config.toml
num_hidden_layers = 15
num_attention_heads = 2
hidden_act = "gelu"
norm = "layernorm"
norm_place = "pre"
norm_eps = 1e-06
rope_fraction = 1.0
attn_scale = 0.177
bias = "none"
init = "trunc"
schedule = "wsd"
max_seq_len = 1024
train_tokens = 92520000
dataset = "wikipedia_en"
Each number is 128 + 32 x the weight over its row's rms, rounded and kept within 0 to 255. Layers, rows and columns count from 0. Numbers have three digits each. The size before them is the row's rms in percent of the matrix's.

# layer 3 MLP up, 576x96, rms 0.18, rows 350-422, columns 0-95
091:166144118177168125165136116104089159123163124067171100126125107121102135196163202111109117102087134158125152088115097183153113154152100145139166094102103110133143120214122132138108148142124167137112170162114139167081188136116070092092065090137148126122132111092088160099165082054083118113
103:064128070191136137125143082138103109115144096153085132155146117096118153154139150095124100087123131133159065092077137120136108153154136087177098074147090087138125115214154170118130111085165148118100168125154105145178113129132189094157165180151108169068143144108167175151163105116141179180
092:109104154104177107143172133128094141101167190139141095154129152094122123079073139149080135165111085118130117165125084125122191209139148117089117141179117181096098151132072087157087160173151142078131150123180052128067163143135139104119113094179139122073176130141131148168163142115161141128
105:126127190059128127148108132103131122154105070114144124125140109102123125142110117153185180127116159044105142131123101183101133145112163155106063106125171082100157163189133183135120203102084128114162115140107107085153141116073160141104174187137085189200126097122107168106101122117149134140
086:147125162160158155095098154067096116160132163183094134110113103142110161124114113099107138098080206141096112117160106124119150120074148107230139171134150195099138180133147124182189129182161041127100118125088105112102127140060123134096085121134147130141139159148137120111099109166167145104
096:159137157167121158199099110097107183173076164163137095100192134126141148144122069135168140140103095079072151120122084120142125067098129120183117160124136198112100150146100090096097146209123113083163122100157128130161127147119101119124121099137159115045115100149145115168146106123194089115
101:139128086113130138141106098157085159136083116092107094146147153152157138118114081119139161115144134086145100116121096115170132104136125039123075202173090072146099125093106107138100178148155089163136125156088141151199082212119154111118106114147121172150183088072115124097102120159055117109
110:118151136167126113122145075112143151187122124140094126146124090173141093138177119111092096087117145134097101120069076067072197106154084125144141153144091125149168117139153085067105135106132095177164082139214102170152136102066175131091134138097099151124086137084073095092094118138159135136
098:116146124173147146058106134117163190129162154145106078156122071184203110077117113165123137166102143084121164133153194119142087118072041110122118134168134130133148107115156100120163137081127159116105159118098133043112120115118096151089069101090148172083124142141111156136142093149176130138
107:111169146096175098072142102129087078137174135113097092087094181148158179096135156128181103116079112121078085179178141130126134157114133121084087085109154151093062148109080119121150127136114126061178059139133101108151127138194079137133101148122120091152114110160128095155153159093094089090
100:157126127132182185053099193152152100095093122118156119191121138167129103064144113098150165210117164100111127141124137128170115098132122179133159143114102107158107178145055089136182138172144128128168163145106135122123150174079122121134098164109114136114156124229167113094140093109146145121
100:141027117137175151065157155113118150090255105082112140133102072143140173112111098113117131113137137103161166106142131179120127131133099083131158088161128064115102125080174131141133159122077087116144169177176172155142155109160127182109137150120139116129170115113133136126139129130090134100
081:076182145089081095056151141080126149140128125164137084132075112087122180118139128142121138111138102127147055122126113125143103082093146136119150091171100157076121114204108098119173107186133117134128164112090190095130166111111108158104175173151144060168078101110178179169130130120109107134
112:145137148134137049163122145077101140123118086177137103125140136121113093137134159162189158102096181098090151098127123173086159129166131150105114131075138148125136213153102130152140104199144138123179091193114093115116106115113147107121189151118137140164120030144137088170097151117101072084
093:134106112121151084083110127136122108164125157112161129119135091175123099137177118125101128140173168091147144098075183125129135146151117137120149198080218120172196122158124085149089109104123129133163137072098089091145109085066145095096167119127176170202128177100110178119126145070098142118
109:092145106064122167067115145124105183111038139138112113127106104141150123175139147095119130147141173116116129136096124126144095133159102068136129099145153153127079108118150159161093188098130091135116144099107081186067067165045112055176106134101154126133135068138128127154135068107138160138
102:093147126129098153131185158125125118081086088116139115164117087162143037178096108121177111101178168103099094074167105151150093098148106087111115143159152127127185140089151135146090159137132060097184114125130138110115195106115117101133189130136119095151102087133152144186151078196154154138
095:107152094104132121108079110135101107133122090137122122188099141123133152096117111035140060068153090134149143127072143130177161136144095124156076165093144121128079150185181114168137194158104099069060071128104142102124113140095106141114095122128078098128196140104128155085100119167125096119
121:203153122158107102086134138145152092136127181091069155104105135075129137113155130183111110086113154122176110096106128128105185073120112107145169127124106081089184060178153121141168109112082085084149140152107163121112153161146093123124134148149193068149078093166164089153108152157131169093
096:157155203151104114190097040144212126127107139166171196102164132122093135098161152120129110121117129100126121110148119112157083082138131058127120129138170112099107110105152109085159100173046151099168165145139139160147174149054113135109084170130157110122113102171134114142100119118127166143
104:071065143139127125141089122126157141068104168115141112111156130125072055088111055129112153152118178128071140101096134146152113107124161099133116181134197153095075075132121162162142148101096174165116089147126156118134163122173131126120167124162184075102156191145161111108098121080111181130
093:105145135127139196070152101119114128101132101124122132153178174163183176141142088148137118153091182138092087092046164167162146148108136094138161110146116148048104143121124107135186114105081063179140143129130135099149133145105100080050147083140160116126109069160158140141106153128148072139
117:137141119109128147162141100073106149096214094129136180178144083214094132116135117154116119143113111075076129101134087094088097041138092100139171074102144119145198086139169092123174141125165121130162084165124139138144149144137196149101156129123095090123145169100142139131161144132074128116
101:139119131217127107091083128164162159135127200153130086148018123104136139131123113094091158101120186122138161102093129146127109174097152179109090081142100098164085145154177126140103114152177139120096132147149143122098130125077112185151084152121116137047129128122159096156076120163097120153
094:105097182111154190105128072134119049096094119112136069099114135093089161088091153169115139181157128152123129120088102127101102126137129113084130136120113149154046076145115141108132089196147122099165092112055173163136136126124109083107101106177119154137100072105142107101174079135149181125
093:134157123171146152155033133077076100118195154137124176078106147109133131104153080128066087124144144196086151137101103068123103135123142121114165166112114148144156159114067139141112117204166109153129076088214133166153110174134134156146165070149120133102125121119159143123140163124119133108
104:109132118156133118165120136139146152139122088145075069139121167124191118134138176137150115170174152132129126144109157085138100102181129051148125088140110112110167153205185159138062108114130048115103083095066185079104111098113131104065159157136140141112086098128081161150091105138154134103
097:107168129115157089117116106110096177082081106137115095055136171112142158116110094128140138084131147174111132096143156090101129163166123109138140132137215096170107066136126123098181144072149145147135136062136166172147165150061164144140105152162113141131123138115015096138148109162121102165
104:123156096075100112148176161173159157166159110113059111088076125134087128138130114077087140145107127076065150176138133128105132096212148184113101182182124117210111143107096108147117187091173099099121126105119141135153164116158162085101151101101128185144161117125148134129163147126158147155
088:191082130071122149088047175117121064123133161121150129186188141175088163125084172095146102132110102119171104160131107143103096119048081102144115131149116131129118151168099129116181127129118132127135149100118092164110101141141160135066055147150178165104129106141121125133153143196128102072
109:092161180117092053154137140095131108143128150166093141097208062103127089091083140156100097117110169126187163105127138140135168122097168129164122132154165156084145170176146116160111161154117096109071115127132208131137125137118100111096028178152155135099142117140161091159146104155132106115
091:124140136154098122119094082161157134071064124157140072177128170133164178151130126131103131130125161117175198098103161137103103111171068159158081136127132129113118148124127047124147134174124117104068144082172091087102137120084127102045124123146088097109135146140141133088184093077113111072
095:112213137098144150089105167171157096141100092109082090098133119177074124135107095126148153149159112107114065139165101130072072119131140155139129108098165120122125128197153140164093145122089122154148097116079131111135130136070100171158098132087120107175101075161136051157130096193143188109
117:080141145134102109117124143085078114161113130134093109191120120145138031171162117139154142169098177174112133157132132170128101110160153141149115113144120111128109128092115156071134126102166133167106147157122169098131117087080107127139176151201118103059188115165138208130133190083088076111
105:123156140124179155136130121134175141166096199124129090144152158120085106094024124128115093097156147122143130167158087133137080091115119133187137150102100157075134177168127166090135136185122145150163121102155124109155132141096118141106105184156111196063160055132151111122140133170168065108
094:107101115120139158124142170143148113114097124133143189135124090094104127111114116094111090147172125110135141099128110126168114124189168089167173164146157136100149194167143208139094112188099102123152173186161153176050159153093142166106132104132150095151108111103099040154104136108165186080
100:127163125110071124161125052200144128173105142099151120156113108127106146086086179156123151110142098162134196126100127088137104111076109118110104131126221153142172106133111131143151088194097123125141141124107111072134177093133138120089135100108172113086201123089130112102203117153164144081
094:175174146116082072184164094146105152108123060145101104127066104107069105174083134143110123181118199129117106044106112129112122108120088158114134149126146202140079128101105158178107122092123140130158172106127198084110148154135134096136121169117139134126186137094159156144171135080132113117
095:113130217094076096138120135116090148122218195191115162179122110094086115105133184086114117131122099130112079120100078088136167101103126164103102089075147089100124144148185128150134105115148166121053140141167122121162181118126132118133134151167139108122168110119166110096134161104182108158
099:147121191165122145113123113105110116124116074133074064130159145115151113098115157119113115096093088123191100105093142118135149105120045107170088106135117079138109107101078092181122131138163154018160172126164164163208159152104161120172138093164087153119120125114143126139137155135183116117
095:124155100130160092108097126095109166089133106142082101138134178105070146105150126157133123156174111130168136147141129079100127066078143118116124164158184168109076116108144140104158095094124105148137152156097100219108111131057099107130117196155152108070079042167143102176097098104117130127
100:116082164180114090096113129078138117136134177095167131110155163135158079128101109106062136136100093170120155095096154158154130149105131127138182192086103132129154120102118130165145124165138074078136112116190174096110080160154103169180151051189078094161172093099151083163136150128124129136
097:093168130068106104082173133109147105079114152150141129134118131129143191093159168140109127095149072097149136053119094191089143163086141125160163140195143123182173135126108172182169130121132161079088148138168115096085117068147126150142102134175070123098139130116191124100132142156067132128
112:133133166086110234090128135129129115055072133096166170106150125113158097096133142150124120112038149177145157102124141120153125113103129088167142160141106056163145123106099082110118124120128128066110102116169121113164127089143131132063192095105179091165097105153131166108143138086124173111
080:097154151156110040132126107093115124187124046124192128112106113101110133064126111173159091105135106135200059136116165197113143110143144134065131125113127141158151144147119124130120116171118122167113133066128123111177142126096124163118155138139149134106179129080046056145121089099147140112
086:137091147137081196168091130105152153104137160197120146159140163083116114115143096127169124048075135177150130143126119128082179169083191130127114160197170138145140093150161139155101134093131172081117129178139154142169123072201132173122118126105182089115153103133143147147131124139151149183
088:147068097137158147146100096159141161153120138144088140084126171161114079059196076100126091116118188131157097162197158102106185154125144125127139141149134137126195129083105135165065093158115138140168114149106130157178099120113158168116168129102140072126116074154151060089121158116156166142
108:130106147126121135095194102146118091134144137134106148150123060102121059151081115085065128142126042139115108103052124133196147191186125083152182137123148112094084111174119202114128143131104123128101117186130163104147110087121166125169130149175131155150099146123152191130151104123161117122
079:156165094050103074163143208128117113123159128117148087120120154171214132118102090109129175139092153118127162103091144139109161133068106141091100138144136190166086132174084172136200135080060100116123089142115122139136133057143174146139095170134145153139102136107151147124103123135158142096
082:170138077129179086130111086204119123110142139146147098139093074144176142097148095107086130104116085091135142124195151102132145161111124116145098141132105075140137153113148071106111102175119082164095102135084133096165172151145176162146212126089163097130165059158113142103145146111194164092
105:139131163082115114160168122164150151127131202068156162094054115099112123154094092126138049123097129153150136157112096134082123146146104169089122084055164158133143163108134152078123140116167151133146126159130133133175165125108124114155130140166099125174143053178092098099171114124109076050
105:146172128130125139103138156102146149183091146164065159104123189141073133075119125137106112127123175131140133148157103079126150147197094136164131103131097168184152180147114150126150149169103118137098093068101123090132134187182114146103145098111191089118144183063154105177078174138116184134
100:105158165175181146161072167184141090124143119116136151133128100163150036070099154130182112121081129088127093097128080087127142202150138143148168116124171110133139131132136114087106103094090170160081114178124190154136146077161082116130138144138108213105143164073133116111144137126145122119
103:185139095137111103127109116106158092107109059081227158185097117159130132104138110164146162157122087063108142116128125097095144079098092138127139148059114163171147115151149123097158127087101125177147106146164061116127135144118168133090091100144190090177116090162141076129088141125144088158
088:126134165130079113138111139144137151117111160121065058135140133073181125116107122164070150152124102107110122134133089040095138141090160129119108129208161094101170126163080122131139116122130140130131141170128108124135071168108126233185161104175112163142075120184135179142171159105128138143
118:138161128079190080147157114087147124148126096173195110137134125144111197117178082136186121070091128140116081138175154137086078101126132143153115165168115162147099145150164120112110120099205133106132161112163137170146112155119141158148093165072113054049112092117139077121118144098119129155
100:108095133126048120106137181164133105123100108102069122099148128090078118102059115125147128135102184143160112104087106120198163115125120112160106095145157149130110109123116087130182101180150190159090173132169124073136113137108110074081092126158171129203097118128189164129140136121083075129
097:132107102128140164145147121091114189148133171145110147136110097117063124180137136113116136163074141120134040154161158116116175065131147095164098095093132086107057172167108154098172135105098081155187120199157178107116163135092107105161088140156082135114096196117146114137104120103108099144
102:138134151083117161124121146108114140125168129123172111176080132165172146108185136063124119121152127118071101159130109097114127158023120127158110119082129078173162092129178111151197071169129147162158134132136139103082130132107091121098110110057187108096133174125128149173155144157156190158
108:169114140091172142090158091137195133168190158090182152092103106186151123081145140102073081150172087108096082174109085155106177162101178151119123166149155190167143105113128145123075146109148114141098132157110115070157148115170060110106067122119114112165117127118104111107176128148142133117
100:170073138136134161111117131147059135131099079110131132109135146116079089116115130115182172146103138059091113077133160165069182150140127122223091178138116128127097166122119095142167153143176105217138094156102175128172073143123102110138126111121170141126130116095152084123097172118118167166
089:120131112141093118115118102134151142097105116212165132150096087116090133129138109071098073159167191133124163116200108123118071099171075208127127162188162117125135157089135073101168155105122119090131159209144177112098099115110128132110133095113146165129130043129121143168095104132132121141
097:082143184091124105095113229126078135130162128127075087113136155139130178126138091092102139058106112133086066148110111091136163122179136156151164115151036123136149110131193180119198167141101132080130108090126160132142143106109117165147131135152159091093143121086106140134146133095109172143
111:078135106111164141109121173098220104148144171153117096148076150099161098127120142033137139087129114143135080191164117097112172165083132121151104148141158162162132147162185204134112132166132156130082109114164164133130145097124098085110114115096080121109117193112162152101085138177113163122
090:126214144099114122170165125156137173109115157053130093124090132062136095068117144136145074136161109090198131132115125129115116135111090118129150101163132147186128087181121145109123084084104163133117152120114085057117101088077128139116153172124126120192062099132137115127154138111151159051
102:103105159075149147134118151162105117104129113182102092152099165148112089110151137099143134156101109164084008149119154131120102152159156122130066152104162126145085147131091090133141170127143053138125150148115071131140089128089130118133096119103075130212197084175165121141084159126136114087
078:152127122191171135131093079127139163099166200173058112125097135137092096115103135134136143120138155115133141089102116103120075075096119129068152121180143204173164120122123111158199094118128116204064143148105139143107148142114088168109123096135117100114103153129111163129215104157085108142
096:162198124137164157179207122161061169122119167129085227142137109138139085108148134167141104185114128142113124129159143110109127102103082088139162104160100118174137152125071039084075129129123092141107120141181104079172121143091138119123153140140108080086102097158121128132152134111115137102
090:188147151121156078097134134150125101166182101139166147125186167107150128121148105091151119115078122130149136086120134059143157170094175095125135127078104138155093101136114119151160137084083114127106172124121112134136246144169120165084096068153145124140059139099162104127115165061125165102
093:126108067114148139124149159066139118117179104098079079109144163123134114147149081122150149187154093113131061103104143115173123174163162123083088153115109080177142130105101124187090094123133095112145152077177077176134147141097134127103125162153093112149181099130058083171103178109165109171
100:121137089121065087178115146104160109105130177155153113132123106142082122102100202095157132101147120170145098155109131170112187112077083094067165122156104100147138097156143070102088174171125130116114113134090083129191140131142104161109161056096115137200113082153103146116160151071143113093
103:115153080145072125058081164104088164082097152155144146130158131117104168119153120103125011172119166157136141169129087151141093132123162097125154093095107055147161153125090092158114104197161103100114164127111161154121171114076140125159162125152131160146106100146078129118084131116160120173
093:110155186108146171080202169134115181101156156107161125143119146078133090139055145129103138114134154172142119122119152135144120149141123102084112179107203141163077132119134111136116175078186087156112138120131121099196144123170134124116120158171071114181187123156138179154189119111116072142
# layer 3 MLP down (transposed), 576x96, rms 0.156, rows 350-421, columns 0-95
098:150129124134073157142114173108089109104143128131125155161116137077142091123131176154219117154161174204145117150048162045115166088141127106135128153137084154122150124140111145095142131111139136120162122156203071127120131104112149203193143157161100155180077115117123158141118143112156163108
135:124128107130098160079126107174080195104053103183108142112155118103147132137137135056104099081094177161144105094152153125131138148126071118194129118144117146139172122115122087116107144107138129080107128131167127149034120145096096140153137129134115138065114126141146171203124113151195165195
098:145131133128105162076148144101124077161143195145126099131140157088151145185121110163145160200120137090084112068157147116112092079095183133104085129068120149178130091104151142109133110168105127101161210198075118091116106140161124053148115100083158142114129157156182148125121132149094120127
098:096098094156153152119120103177083130104122121083123134086150189123153149114136135078102099095110087174120142104125196094120144138116101116143127122121057158134082086000163118111112119148102154152094106092120183177127133122168078135122121095126121074110171138128159099116041131128114130158
086:125145063129067090170123105161113151143104116110126143136083145069133075098155146162118142166150145142123154120149119186120153124122104201085114133065098090199148106139114139099097153130109204115099133134180151162076151101118139069188184113172156122065100131087121149132147122102114092092
089:127175109046123111095135117131100078032133120113090130124123105133118119096111142107076098106156107141161105110086113136125147194102119127097130061108175109135176111129149116128178110152083130132135090199170154193053101096111169123135128127094124097189148133159091136078117192126133147148
114:088129043081097152169038083136072116135114144127112117159144171145126118141169068164138130147114169051120114154120160154127095159180149089112148136107136076161102137184072096130149142073109141133124149188104102146174123175148116115138098123131140211123164103145153127150140116127122153164
123:132149072131092113094117134212112151120132175122130089135133132088137129069129128117109160198176104148116142139119125150153082136121127121116134145139125141088146143162070107129081165126149079121108094095132122121108073193132133141161173183156142167125119150144135076080216069224102105139
100:146104097196076146111124104175143148132137113122121084110147177114208138084137169142161128150054126135137120200074119145141110167128076158088192095076122143130154100140163128132164095111175183124065136160086122083121105177128115138142152091165135149173106090183087113129109129165141148131
097:116143145165138121093122104154110129115086107157159182173166083181115089144152136078112151064198111138167178157125129150128122129131104141137194161122116098120090181138151148098098145165104093134078179057081186171124129093103194120163153139070174105107134116057122128136145129146153113127
092:123200106132136109169187113136081117162148054104156201108073188156133106154145104105154167087157134142153122129124137125123092136079067158156087124175073121092102163127121113129125133124108149116100135086122144143176150113112169185107154069196087140103141166125095163089139108175116167091
099:116148109129137141125054075206160097152056139150165154157159149130155112140091089056111128163124120130104086144208138081067133112132105095175151115169189110095108133190095164161144117146145134136090123135120122152133123093132122094190128115106134113119162061139127171127100111138173159182
081:110186172133108153121137128157164097113115146105119094184136155160163107146063130100123147140133101120203190082132141135134096136145144159117165149162135178149149104128110135094129119118123068166224115155163085121080150144043165092092078093111142089103151140046116100104120108095119129127
119:087171144093171112107113071152123196115116118102131122123112190140175083073138219119126160106073143149115052123186139143157189156114146191162135130136073117161109108094145122130113149155137137124076109080151193052150140138108120116164104118110138123129074113169115115149143150146107120116
098:118115153125134137110133165139150085129130122141139119098076092136082141085131103099139125140148099041089183161149143142068098085118136172152110146170107182125171202116155091137081174191181136079066173073152108102088075116130156168145118128092110098128141141122146145162156109161119095176
100:119114134109162087180156127117107080142135112101129135160141179148112119156120144161104200068066083203126154188125119136156118101074151175168128102135096171128167151137075126136137109160106141192115114095117180141195136076161150146072158102050097110134073136108138138128151138117138141098
104:136156166119109110140137151110086172130124196157125184098138157128115164134130116097102164114170110087165162152115095130099128064099114157145185117106085169101097159132144115112084112134147173135087089130151176133150034200101151129164126101116099131168088109088065131194111195149117137157
092:145186125199158160159121177171137150148122138158148126177132161079115127133143136190110144168139141148123087102092181175103103120092108100108188103131099058104119133147162177095111055086115087148179127134151146117094103091118105150109127114127144187130087123151107114162124186128148219139
112:062126133125145120168136121107035174150146123129147069138112089192180139136144131092115143064116049078084197195103129169160108159136143140121127137123128158137113153097132141179082156132084160096116176100123101103108133090090122147134166149117114132140180182102076109142099124116150090123
089:110051112111093112073173186095046112138152108054091106105131139130149086196066077085130125131139132138119085141098116160085114127107131223108093128087107087164133150151136140167102126105159067123104098117117159128102117115142110108145173084128113133138130120084122147082114162137175124102
114:118105128148138200172158180132092168127144093100112098077076152086156061136128114158176100103047124155188117091100139150117139115102041088092148061130121127123089093123154140089128147146139114149147175183119165138103088145101084169124186128107106149116148128149087156114116115121147102087
096:146158120148134152145107149101074152188209156119134097109105130112148155130110091181142115104207111135140151175131164108098067154115096239125119126137122088157171133149142073102105121163153112104149155138093115146108178108126173183146120138096076133184102200133148124084136136120124105095
121:095119157095141074155115129126134132130129135127096147150094123159127114139151197120142126147112136117142140097090150153152070166045106122087121184202136192174148073102113126136196182111091099184152136079108139132092135116144088056176073159095138135147099141128104101148167079117125183127
092:151136113062077124162184093106080093123092099140152169121188105142095096090093138183137083095109084147159126131161143069114112098160139073157159139049160137074153083099094109102156126099094126099181115101105113125188095140174134104101184110103148130128131108110071131117165142146130144082
095:119061113126034111186180110106163142132144106132175029053126153128199102127122138165163132181163148105186123138136132161149093112113139195103145104089119179131119116168174119101144120126153132120141123148131149171113139150200162100179109148156098098132127163138155111165131130132136138124
087:119125107112125107082167146145173120134066117151121054136138086178095126148126161123169155102150079052145163178110106193086119127165132135131116104140126058097152096104153134133177141060095072110114131083091137121110114110157155132136055179130129196153099138102080108093102148084134136139
107:158108169114111154142135146138134120116103134078154115162153148151098124138138135138087096097170088125120217143154173122150130138027085120090135178074123103093135141128099132134091139139083124141136199152154090150162144174195140175093137098037161172106105080172110138117095094139135111148
102:141115083138092170155149121168138196097157132164120162106076193068134076149128191064128122174147105163139119159095101135161147066090169116088147125120135045131073103132145131104133126155134163120095195145142112075128122182123127136094162151159131146146115141121121098074178155180146110122
111:133123161129093152160162152190097144098173173091164186120106136128131179149108084099106159171160093108119125116183154133077098137140136113112126127052112152147107137151143182169104145171135123133164139101145198090180167128130102134077160067065120120108132088064141110140143184090136157079
094:088113102178173132075169144156138150125130122136116129099074196094106149096135120156128135132124183175109163066141109143209139137138124087164089097098107128140135155133122115137096083088103114127057081104160102149139185112131084136092140143109076088185123132115186057123137138078140165181
111:108100096124067221156167121123120159138108109136100117151151104062137140094142133146127129153079084149144124131148134164140116184117120112120127093135115175122127129057158114143179110109160136159137224119135084160087157089110114129102172192122094184110207123090134112139101148125064135084
087:081113087090176048196137127151173145112155096082120145074104120129084191076121187157117184120121093114109095156132136101133122125164123068144122107151128113103127118163179158111108118094110107092122079136152157139141119141194134204128143154201100157172139131074102144142116126098131160153
090:120099146150104091200174086062121123142156188111087172152168187095142093137166200136115099104092105141114116130101092094151121136175130119115068122171086108140115091055065103115139194088137183116136126111157158119136114073149129089136157113144158095187095148100129147135135146097107131132
124:139159156202083112135167139157163100125114090124121160146135100153140084172154140142139174131062187109133114190185177116093130121115154070110105142148104132142148095169134123128095216172104130117095105128145117106132212076099126153133106130147109135086187145142128185121207129097121135106
101:141146173112114151127156083125065119104182129091184122152114112117126074105166162152125149092205152151110099092162093184100097110127120158143118099055232125159153137121143113148174152161130120117131147137132112154103155115134147180102088146146157066166078199126067116115118110134160117138
087:108146162112132087139164118165118182144104142085148110132112163179129123174087155146092178055104139152102104164127138087062165110059189138126097117135111117126061115106102118074128157042151128143088074111179156095161123119100124123143093134114086164100090108180114199131147116135132121140
102:135133085097162129164170137082133086126120157155084067134134101100130086195173067147181137134109146140130183119095128173064115161143176102188108113135161146076147109128187148146093118126101192108154144102123063170133161171171150144106130171085128106114125178154168160109133098112108162105
104:162113129122095145119059140138152176186125107102127118165104107157105076135138162160114122099163102103196117108191086129180152182096088150127115067121132123174133138169141106121109104143073163128186152095087161174155049143178120098147158115147106091124113123170168121166173163109174143097
087:149119106063157132135178110116134113133129110064125146104088164155130145149110092145135164190188087110162045111115137132142133118123126113079131140177107142138134134107103127117152071059128097126155092130052083117134146128181159151072141161069115036199126155137157134120102114122099162115
104:108077102068075139155158131120136143102131069159108104073111069122137135137163133153085141147160129122168104116121075141110145138110084145097100107151164107134132122155171119117114203147148142153134186133122105104137103132158160158119178103159081136162149121139050051120180125069064095192
090:165085156140069120162140077116159090135148117139165109130149123135153170130102153132174161165123123065050105136088138160149130144212110166086082109094142060099174080123105057139149135154095077128132111128124085060090134129191149098168101122110156110147152135078126140126128177131149126138
094:161113105149123154126158085121159225086130171152118142113114055146187118163195156096125083165110131089098064161104146137126154100091153106115111078111169116129130124110113175116150154120156173129100148155112086160097163168118057058130096104114169150082119111141172095106155133114159093114
110:151163114103111134150104166141096115080149157119106153104052159087109107119149109086098117174065135066127132099170193071160155137143165101114144153114028139138147091075145118100136120171134086136123126095120128123157140111112140121124088129169163147098125126154125141113234173095066131136
106:150148103089081060118136107128106131129103196131037113107152138083125142117167098154115080141197143103163129154167128146165148104115108129099072095080131154067108159179131120091143098176113103134109137137114145167146068136113096086195152162163099167158131127116110072139137106134116055107
088:164061075120141103102160158172109119164165110099165105210149132186119083098144138122126126194144122160132140140103105094151149119114131141153103115164160162073137088132095117114152143110156095112148206145139103182144118182190143148164154132109147137203118132154133199134092144058151153141
078:149216105162139123098179141181148130120157063114123118141174074181141125173127098158136094185110122124138107128097127134159110173154127135080135085072109176161101125120101125112179179132118076160177173119145117144087157168092147095114118110113135192128148171156126114089163176149075105078
084:103186147093135159100124166100092099104181090122180145187145109169100118140082149176100146155128055148075134098072082127130084143138139097124162158100074118073115109143143161111142126133097099168131189127101116118110139115168104137127090139119157123095065226114142194162149112144122115106
105:130133120134154104158103145165100135121163150076099199116148135141112116107091106116092164181074176112064162158204086114187166118036099159133174128123135152143148143172112142133097150085171118150121167151121139159154154144068089120022112105148119131122141110124152140157139100120116091143
081:115059120169080148133135094098076129143131106127128164143129131131134119121168182194160112173140109164185172111145156090105070160083119102171145097109118131153178155110115151153121075127161115154157120133104150158118164118117157148063170053102079088148144196118195101122102121179091150119
091:073087168163114186114126161057162107102077144166168147090111109112086099047167143143141109086135106106134144109152070066061167086189126107181109119150123119104112092163103132159126138143136129160089138165118078171116154154079092112141107098137121092126131138070141122147110104172086138111
101:126108116098111151079063116071107124128099057173105118156157097124124120079124140144073133066135096107097136081131153132162135099111155118144120164178050142059145106102141071148093108144102118106087181106064111103099041101129107145114133145087145119134129199137129137140072145124132105151
099:129114095158133064076142124143091163114193127157175076154138104141115131098148114131091104065159084127157179213181157095084109100158131140165083141130136112115155110166141173124077136102125157098129155105102165148119111109108150192156120118145194124157118095109071045103112103153115108106
113:150158207142133178075153108115070097094078141140160151128158152123135125098133116097164117022093144154156149112110089083147168140130081130133116114181156142118141155064165134158119109132076145130096112175129159125113188095135095151107107090176142140159143146131136079144181118149188124066
093:098094109132121136083168127219088077115126140156085064089083155091103173153100145128083116091112129141118086140124153117114123068159127103112083137156140101084091116117134083194042133143136107109096135078086180118116140114108077085118159110159108127086196166098111171136105134147132117130
094:158169125193139090154165160139100142113107068117146111082123145115130136131170163117136123137179061122133104080127128101124127184090082145165147133104129196112147129129169102134175141107125190183098086160155106156034113209095140154161109184124137127111121149169108107141120171175102165131
111:105116092102087132143142140106104073093105130111129163125135136123119078084139111157088112151139120162095104097122086135152083158107110160176181123072163170125147193145124168169110157128072123103131120166090138113124150159059074111126144173073050116082106108091147193129076159076152134084
089:170143071093160161113129152063143104182112125119153103122125163118173143175111117111128123205134095109154202198137118184101075152123156141123163137143162117141216129100136166128112153120128076134174145172131189156179173173134096171130158150143157144143159151129123115152139113139153149193
103:121140113178059080127176128098121129128136160098153188106116159144133068097135135209073158109113116140187102129117135145115188106199123148068086100089149169130151165113160120082168145160126109105086164106117150094155115104211147096116133090105109125121114169166164106152106168106119125168
098:149098115151149082135135083138114172128144177094115149116132112074062118152200142157117148135107180128176136097098114165173160135163151167184105155171184185138080129141151140156152114084178133095113153138174157130171131205107172161159127167196080132112134120094156092109099108114088124126
112:108084120137093054079118122126108141136126107090098152078179096121143097124114104107111144134115090116094128169123116053157170107098160110114111124092165145179082167111104183114072107145167174122055132172118098106089179158152142132149143113173096190138118174067144170174098135151080131122
097:096154137054092128148141089085099142102147155146133134202133120159120114131110133143077160110175152134122107139123155138156050114167155153120113134086103076134191056107166096159087172112119158061156148115103135105170108156168104174114079145172133140117152114152147079199105097173133086135
096:154145087129082179207152173168106099146148100109145124109142137167194168117169145122125149119135103134142141124101129121134078173096123090127170114062080148076123119098153160172169092128150114103120134036067110106153148118163136132159085156114148128152137232156170128108155155118103125112
097:131091146080104148093163163115074083110133126104157142086075085138090139200160150148079147078127103130169073143107123122118134116084148109126141144168114120108109176137197077167071160151125136050176131098151137169185148166143172169126100130166178107177135112178108148160108116125126119104
112:157125150117126113160120110074062055145047109142129131171160101139121142139115113167161086119116131169182139117143190150090106132174119082136152115118129154100151104146101115144130143151125154128151136156171093126124087121159162173160143112163148099145136084219200137172074109098204098094
095:153134152108159106108112144141201126082117138121148169077161117139126083140137135126105170147132108113123164105076082169100190153141103078140184118162030125118121074138105111156130138180119121142043119145145107169115133113084088106152108116137198091165150113121202112164095147115098093163
094:174167138180127154146180071189104189113148150069152152135137168123130123092121161096096131110124159091123146100148134190070167128138122158134192111121198139063137131101098106125087134158158167123146130092111129094147110129107132167046121136155165130077145204121135090082108091093135127137
080:147101094151126122176125139087115134192150071119124116136152132087183121181134131138106136116142167049165149110111147181061159155120124201108109141089148109159139192182151212155125157137142146071148093082100167095104116127140089141147096122143130156166090161123106125099107113063085145115
090:092166136119102174024107096157129104152156107106134149100117126187085135153086125127098114038146163167130125145127112140173089122127099153110081167125169092071126138166108148093142121157165133149156102089129080114113060117132079129200154118113128132179143127166143123112110058082128165117
089:165145192152119131122173145201110083124093215137091083181078131125093105177151107149165151100141110142090106126094119178180136101153129198150109106103139146151119123128112101129126128147206142137122174165102153155162091097170103177107180129121063149108194121108112112128126151124163158126
093:175154100134103148170149135089166009152125090150149142146085116134150138145133078127188100065126156108092177137187105147120168096125110112173145117125150094090078135136106114157152144155163137104144077162119131101210164125150091161169119099181121151119151173122137187122145095094119139107
106:058124121147151133195094105138140100103112111143141159144095071056146201108126150153106105179147146120092096140163161089143102110122187146139088118139125142073149073097127110152091095095146114078111151105135172093130120163205107201142114104150106147068083138142149154146150076112107168152
102:147118158174094148156158113107077123138132112140136094104133136117191097135109135114098139094167028145162125084140142154116072130117138060084147171163112077110089121132136210181143146117121122161064091120138167145090111171151131112116171129161137171164142121114147090059172144178085108149